Weights of a small transformer language model.
Size: 18 layers, width 96, MLP 256 SwiGLU, vocabulary 32000.
Training: a variant of Adam for these matrices, 6009 steps.
Each number is 128 + 32 x the weight over its row's rms, rounded and kept within 0 to 255. Layers, rows and columns count from 0. Numbers have three digits each. The size before them is the row's rms in percent of the matrix's.

# layer 12 MLP gate, 256x96, rms 0.215, rows 159-181, columns 0-95
098:143123098122081113142111106147138159119075159118135150061077164203136134133115103112156137090115166137117115166206081170164153144128155139145141177104143159122124124121114059222177144140084167163102140146129060129137114062137108162085178095172100107122130149112056130147137110127133132107
115:146130105161121111101113125134157100132087117149113081121074176085102136099130176146129148078157125123142129187195128153123111124100106098067187136108105137178115134117129125091158152081147130107171138125177136130194128155108135075079183154112105199133076069147118100076110133077071147191
101:187173120109147126108111137142195136084079160155101166137094110123087137079100123051130105126095205158098102111129136197119188105195107126194095131092145106097095111161107102176127154102084167175118128113125126170138104166100130127139127096101168145127172142185117110140116123186124168141
097:112090184125131095133100168119083149068116097194126153137163176181162118121167124180121138172146166153115158104125116173085178105097093080070172150110127136150129129132141139093107075136080122157120077124104115119115105080142147119123136110106155131044174092144155107048107141157151161069
106:155123123118105165110116129173134199112158125158138114162093116183100115096202095185085085109151111118105175144113117121084121188105031089109091148151190113127111148115148114196142070155145183110121114099164084126131151093151116168138186138165076114134104156118131138124115151174144151103
100:145143125132142122105094156148166143153113121162043102083145113142065115120099142093071125118113126175060140093130125127104160168105135159170143141118117152120109092119142110136178185078116212137125074089096183181111120216088137098118143125063139164142136124092133132112136108174114168176
090:140114105134152157115144134087148185162173144047128034135178138092151142159080096111139124162143114114138097181112122122128124097140159111145148194096160103092125157116060129120137152149086134107124125203137126127126151109159131148120151138119188124155087145128112103126184171184083128226
096:121120199104130157149159146122118191137133101159139107173108105157172113113148119132202117043171139152138117175115056087132121173120173129116137169125117125162175145096103095119172115177169143172114127133169152149146150119164141107148079109141168137171025171112147122151146107124181150099
097:147118188114076154145137145174169182123087143153159153097114140187103179127147104136115087082143114125105155095104141111106089151095154136033105150164158111115137139156094164099174122169168140207152129169106109055071127117156087086146149131138112089083115110101117113071142153148124107171
096:151117180143159132135131126147159156179134079129090108126162172090140122119126087170152157160099141152053152139173076109139130134132079083065110194175174162152103132087156159188180091137084168132200163115130112123154144122138167082148129135118083122082107151113116170109067088153119104117
097:104131116155088089091143146098178158174154152109136121188066193110189060161119119109146121156112125099086125081174147167137085116183127175127132124141151132176117146089123128142174162157178144151107140071102076160141076121142144122107180125143184105116065129107143088133133131095068171126
090:143098092083143141141135200166148142120156187114147141152094157131119101104096146137116153194169050130136150120148142119066112128126071174124067126084112179111109147080125092185136138111122096144147135143171091077166089122138178125161154058149110139047135151160142119153113131082080122156
085:105090150170138154152102091161132132147148101121176139112095116166105140083108098105097138152138077155128130113194146079189082110149150096105160145099128165194104083077139089153079100154152159202148154101188174120150084168087144162138135144147155092156166124156108125086128165071159128076
101:136132144096064119155141119190139175121115136084120174130095176134145145097053118116119131147149175120100199123162136137200170130103123123138107188115214173129151132122120165171156103163136133112106176086180109124125094179125103137089052158103167154174154099123154126164115148117084107116
088:131107158166105077128080193121151154119152091138124095068036174143102122119092102084140163158123068152133126160150113130116167145097065108078192192138169090162159093058105115101113117106141140154143142155118120169181163160141131128099123101153077104114142098127122112142174117099105178129
110:158133191180061165122096107122117124162083093119086116114082120183191134075150114108136123143102151114089120173121132125210135157078121114085158146110153120183120083141150123177109147063139146136139132077158065129157102123099148188137111103111104189149137211097133135119113095121103138127
113:121142136089150141131113143177155167215061091185152120192146124134173094093100064125113093143178157154088152094172077118093198138147134127094168171114088146199078116106122102166175107134151119190144114130121150130161122140101161156140163112152115145093122102096142106123164120095142103098
094:125120107128108162081117093150172165152136190124077119186130111111146106143097129119139169099203163115186079117145120143148127098120114126122162173091180148138096218086111140141141072103092128103147137067175114182127125142091139141115118146168212069146146171153151097131119099126080098121
100:108147176186142129203126086188163157141132186149099064181112093127158093124154135166130116089091090161133159126105091178146095139100060127119152145135112074120158145184133136103144149081104124104131106080159165168100183131183112128145164128158143111124094127152162133086129173102170124066
100:148127116136112111163115177068142147128141150145086097160115103137124101132155094100093147144115195125091098183141164111115104111087103130198185135100123131138135184097164151115142164131119176083138190216123122062126136145048111098136091119077115163190180152139163092131105141136147124169
095:101146115149123088141046132132145141108112171147142112152076117136050142097109159025104101149161131133129118161167108120124128145086100113105137173144084157148108147118124041121097137141108156147148107109116144191140094069114117113200140100127147155103070141152092125077110136048146114096
088:107139132156134088125106169147117127110129094094075151100090171101099155064126085068098129125097137175050127128093119159152128131104092170103140137115183141178147105087111093148147111119102160152139119157128151141146177140164162116054127137159110232119126118077126098146180054177121127120
091:143164123202103166111127145147120154081148125145133142174085138086117122087141075151123117074147114132167088098128088149120167159126166101148122149134192091147120115170059134064159147095049098111105086123164076080109108118148144119114126142118094170130164164144096121121048162187097138168
# layer 12 MLP up, 256x96, rms 0.201, rows 159-181, columns 0-95
106:113180140114151113128089139101102102167115161142120133159122192133127090067052165092099109091104143142101143126069116107179149135097108142165125123097166115074066167146117124137197159189118098144065143142048148117142185139101102160101131142138165100134122181080141112134116130168179166116
115:142125097118164091063129125065155096122089154133112103118120101156150123126176125137085085097139113172137106129183179144157101116148140108112173097109076154090046163151107099080081100145188117104149080153176122108121114167128071096090133153165143129132037082158111118181147129132142129168
105:084144077152127139168131172127081123174148129161097088160111185081114126112119133117175127106131134094132064166149107109064116137116097126149129114100121122151123087145163073101082151168100115072071095117087077116095196075182103159111116093107155108209097115151106146131181156090154111131
097:148114120101118114177144171116173130107073128113155185081139109146080159148130098108054116142086084123100165091086099159054174089145195139107168145102141124126144169082106162150166083139121111141086068103143121133139085117097136126116121157153100131181136095121102114139241133142128128144
103:142147155114137169091163129091094090172148124088134114149154137065135096122130154151080118159154118170082135118174130072102239120103104155154124143084125122153119153123115158105140131170116071176136134170138086122135115123203095065108124111190106119096138116117084083135078197106147109161
093:115138154155115078104143165110122095136136160155131179119167123157157117075137132152127112119163108150094181090126220120152154093173158150154120131124111140044153137059162153108157138141123133166135135092086084079134116118138137131112105140113084121187040171047131129127144079153143076164
088:182090119128096126109113093110148125099115145128097129158100117140118129083140136108125178094150108123100126097104159131107087130088157088114094118139073200106104156114146136172130132126160036176119074171141096084140106142162143137150121139109109137084074137062182106084056139128139096025
098:107187137177118122111087123133097104072135126119114118111165107170055094154186088157127098116140131200157092138090160115125102110141119146100193162133131070108180180156148140139091111128140153111122117196190089137160150107108060148181108141140155107133127126094100157096162161103076174089
092:184173140151110111146204114170116178084134073160130101074091121105120113133105173187162163074140154117179139127116166133131165176119127095162125134135087156091126142114166167068093158173135103145093154137100150145126124143141167089112176137152117093177073121150155157117134167064115091066
120:188154145107102135083151100115112153104139112136180111088124089113134184170114162113110072123116102187062157133116074101093142148115151123089139133154163159145119174085115124128130133175100103189084143132197095118120146126083105122151115139081048117109184150107107171095172127173174172082
098:122145125100146133118137162153144133164094117120116099184130164063109137083149169142135141074083129093147099141184171120102196138074152117080111156126142122160163122166143158090136112132124085140156122234122157117130105074104150130104117082074115140141105171209106111094193116131077116086
091:138112162112207131170112128187090118127132113104154173156170075129100120079100102085067123133120107102147151117094110083116126153117130195135062087133113131136121135171190184132109121118142155161113133118127146055084136091143145093154156131053127109114164124119208167131077130116092073123
096:084154112132175114059103124203096117133175121141057161133154100104093177111055103140128148096098180054096093138111128109138080145125070126163095107100126130133171122130142093149147114096117144181136134123187100107125149089113117131074169075169142130095170162087150120120104158117152167177
100:202127116131077089199155121129184120100176115149118113127101175152092124130102132136068167072110123163127147119143164110132106126099087126091118127194141154124092149169165185122136155176093167085124129151092121154143133193172187111138102140119160144172145063092122134152147158068143190143
097:128101100112079109093092160092162137121176111144177133133107047170134093148086139119121134108166085070180120091092172101110149113080133131113147152062131120062129080107115117065116087101166110138154128132181069141154147159174141157145121173097087132107131152131158162197105076097105146130
100:150154102153126095120168137142119120121132132186148090186076087113107056128111192119064139097104121136147129115106137154130119127142140153160141082216113182107047170119127091110126160101179125170161133084185076122126141144192116083160182123156129121132148078118143149129112161119121080170
104:187096155067088141161126157155110145081174082144180112104103092153127125113095183146118107136087152098168155116163147155133064128062121132125126146057139110107157135106151101143114133191099114112126076122083130099140123120126079144135136131192179140104184176052154111132123120197118124174
102:160148133163135190061167144141079101084115110117141136124125132107161154063156123114124112161132096123131105121155149160083143148129120100159072098086069175097140123115118115099121068209126115169203080150099144114125080161126157099087104100149137177127132147126123087156121079043142166093
102:147109108125099083142154144106146089119121097083181136156162113113118145133137110117131139041106186104124138159123164133108141167096148068147145128151174104149096168218100146148123121085148118126102165131100129065086056126135150067117144205118169134143073143082144117087124070155079112131
099:084102128055161158159156162121151142119166108133121126128152097142112129145086118082177150151149111145145091132093108173119188133082127127105197177121138134187047128150163102073138131158149157117099103142126150113132055167139185084177169111099126159122130119139188158127065141143060150143
097:170068121172156170102106109108135103098157115150180152176103145139152140135120089083167108151163117119165133153111115129066108085145129139106131152085112127166092131129123148148064135073167150187137149173138139112141109130175073140171131157085056105083185077173107106104072060157161122116
097:093101199148082218144149104101143131156101147128165115057123115115158176174170172076109188114126132123104130126121153199159154106148139086113162151145143136110153150128143074125075162166105117098086105120162099169113158088142131183119187117130110128155099113113105126123103149147200070111
093:101099129117154031113120127148177162131070138148086126149156143176120130166098099127147124137211130115131142166205102116138161115124082121118057147081095117129121181057115136125115127101123099102096211089116090101124137111146129161160152164124157153079143151151109140191127185126147102119
# layer 12 MLP down (transposed), 256x96, rms 0.201, rows 159-180, columns 0-95
106:111076093184078154129168164087113163139112079094170078074112107070100162102156136120155088118179073139177182143089155153137116086132146196163101116141095138158139112123145116095147183135097112184129104115122123176117142095172170087144144136073141109142119108110088108136122145106153125210
107:135125133161161174109108125101164122101146097106112141102115072109142147109075126085117098156131092131127119178116179200166116084135146144138162103092083122149077099208134101083143089175157105104151091163206137137172126105140128150135166128164089101132077057157150109077105084098117168084
101:144174180108100107124105161143152102102050187139117181143152029097172083143117086107147106131127104104105167105139143139144127132106151155116113241153093149138136146120113159135132117109166134164107073156118121070124163165144152073158106131128154149142092174150078110136073097127102104149
098:131132105147115105079143117131116107098132160096115188148111153139121119146103118074139156076136114151131157090130135140159122136075150148125136065110089137095135123152156185113146150137125161137112096122124185087000120124130112068130106096116164139151059159153092141170088150113080079055
108:130092073070118105132104106124155156130158144109111149145088114155125137056105121126097085106073139142142139138110169195093130144145120134138130115163128116106108099100130147122069100114152135135109124088102103110054120149100173059140130203091119158158090104140146116059118133159093164248
094:110101077158204128099201131090093070122149160071139128120183086124140125154103133162103178102089131189102131150098091136126096073139072096132123160105149116104183141085121169149132073092108054102143082160082073169146116077128123155145127127146126145139116133085091106109132149086131119144
084:131134163095167142081082118102148126167144126121079109079111109120174095159111101128106121128197200098137163181083039168132091154088084065117096039107116173150140138116117130148151115103129153145143171095111130154135125092079146111050110104129116109115119120107146156156192120103155120115
100:106109084092071199135155099122119114117062193165139146103131101094162137165137160139137126121119128107134167143118150145136108156095149061148059168077112121075107181136117220107164140157112138117169106120079171120131066074122108160172109095125143126137134130132202129093134101148090103153
096:158160061144122147099116127201124111150092137156130182127150081115132137101086125195124120170126158132070068138196149113128154148143109128143062084105096107121137139110150090124138051146140144109123188122116153087135179143123165154022111113187089119111109095168139141128101119118092112126
122:189108126148152120136099130122105098079166113152118210100108131100131141154113151130137079126138115202175155159108139119100145120081149133137102103127159184103134180132108095143123164156130115169143098037130131109180138067073132136134159145080144125092185112144184102113181140181148160199
102:102163150119127115150107192134110146177125137116126087133156163117191215163170103095200087132121136117150127082162120143152095143127081115125112160150110167138084142158159145136136103110154135161058126062142157168165087110146190110108147160105125140098082094090123094194087162121130196135
089:072111114205101136090173115149108139158145076109148193113138162159124108084141132090089156157117161166166119145118133102162118109160157139152141076182122101121148114186096114085145119101131160164077094098130135212116135081187121136110137128097101162189137077120150105069130075142123122071
090:157140163092134132127109163100171105165129090214136112142164157176099165095113114088131134128207104111090101149173128097123083084121151123148074084196159115146135134153166093178183127153070140084130161177086101153218149147126179136119136118141130133134124098139127141116123110130055142130
095:128162167117117158132122159153102198095080120191114061085132142114116069139132132120094157089093080111158161142183152137112114085136139170143065155119164122103164108117096113136172100077098181107144224120125107130166116130141134118127061127155149147150166134157172179080156147129155083146
104:130122077113145188078085121085111160101162089126177143134153057169144135085136123171115131065193096088172083087116111142074157100100185116109130161112092138110100111179184131122149130135121091103161115115081073129160182151123159131149106136103158150078125126142159175182073137104119128129
110:104072222146056130145058092144095167126157141146134182116120150096177098138145131140132098134115119132083157143088141128169114159090136113125129112103139110088117078140131181159125119107074121142155143104183049118140117147185119165129107092063143109181165154073106157095112097148147106171
104:150145076098148143107176121099131134159138124138131064186180109115197142065123107145139118155097162174066133140114124103100109117149163096096108099129111085196157125076104092138128092145171116145169102123106103173151145063136136153082084076106129084096167096103089140133133127095097181063
101:147102124103125118165165091139118109077150137098059168127144067112146134124122152081126107059072135108143134114113126149148074142129119095099177229193141125082108120097106086132124076191141114149082184084135139085113121113117173116116144118151106141118084143131124074126134098213139090130
096:083137071098092112111166134145122095144154085166153159114134119134198113152176128113061192105150113135049184169146120120116109164113170084072118188099094155121087128133147134110062160135127104143130175102091129130127080134193106134151110061162104143140115134140090101120153160082156162156
106:150127108133083137125237135158146165126141159148104131145130123117134128111127131127115110107154151094116133129106104065157118127119116084129119000091141111155155145092142131137110171098130122096135101122155141106100086116116087152063095078106142115115097148207119128137100146097104177096
099:152145108083172171084110121114097143084105138107150106149080123114156113177106121127125109106129104164159116215110186106149105076106197157135113069071127128097172103132122164174151128083138160068136157104114120097097169160131120173156076194097107166132154152130117071098165142175149096148
098:139115122108166123094095137186097073112185131171079137092130131080159120125115084089063100091120186120128093137095182174148119183128121125128148161180102166109131082124122135171175163176171094147130171099121175107158113098145113094144083109174153168159157144178129097130102111108153146203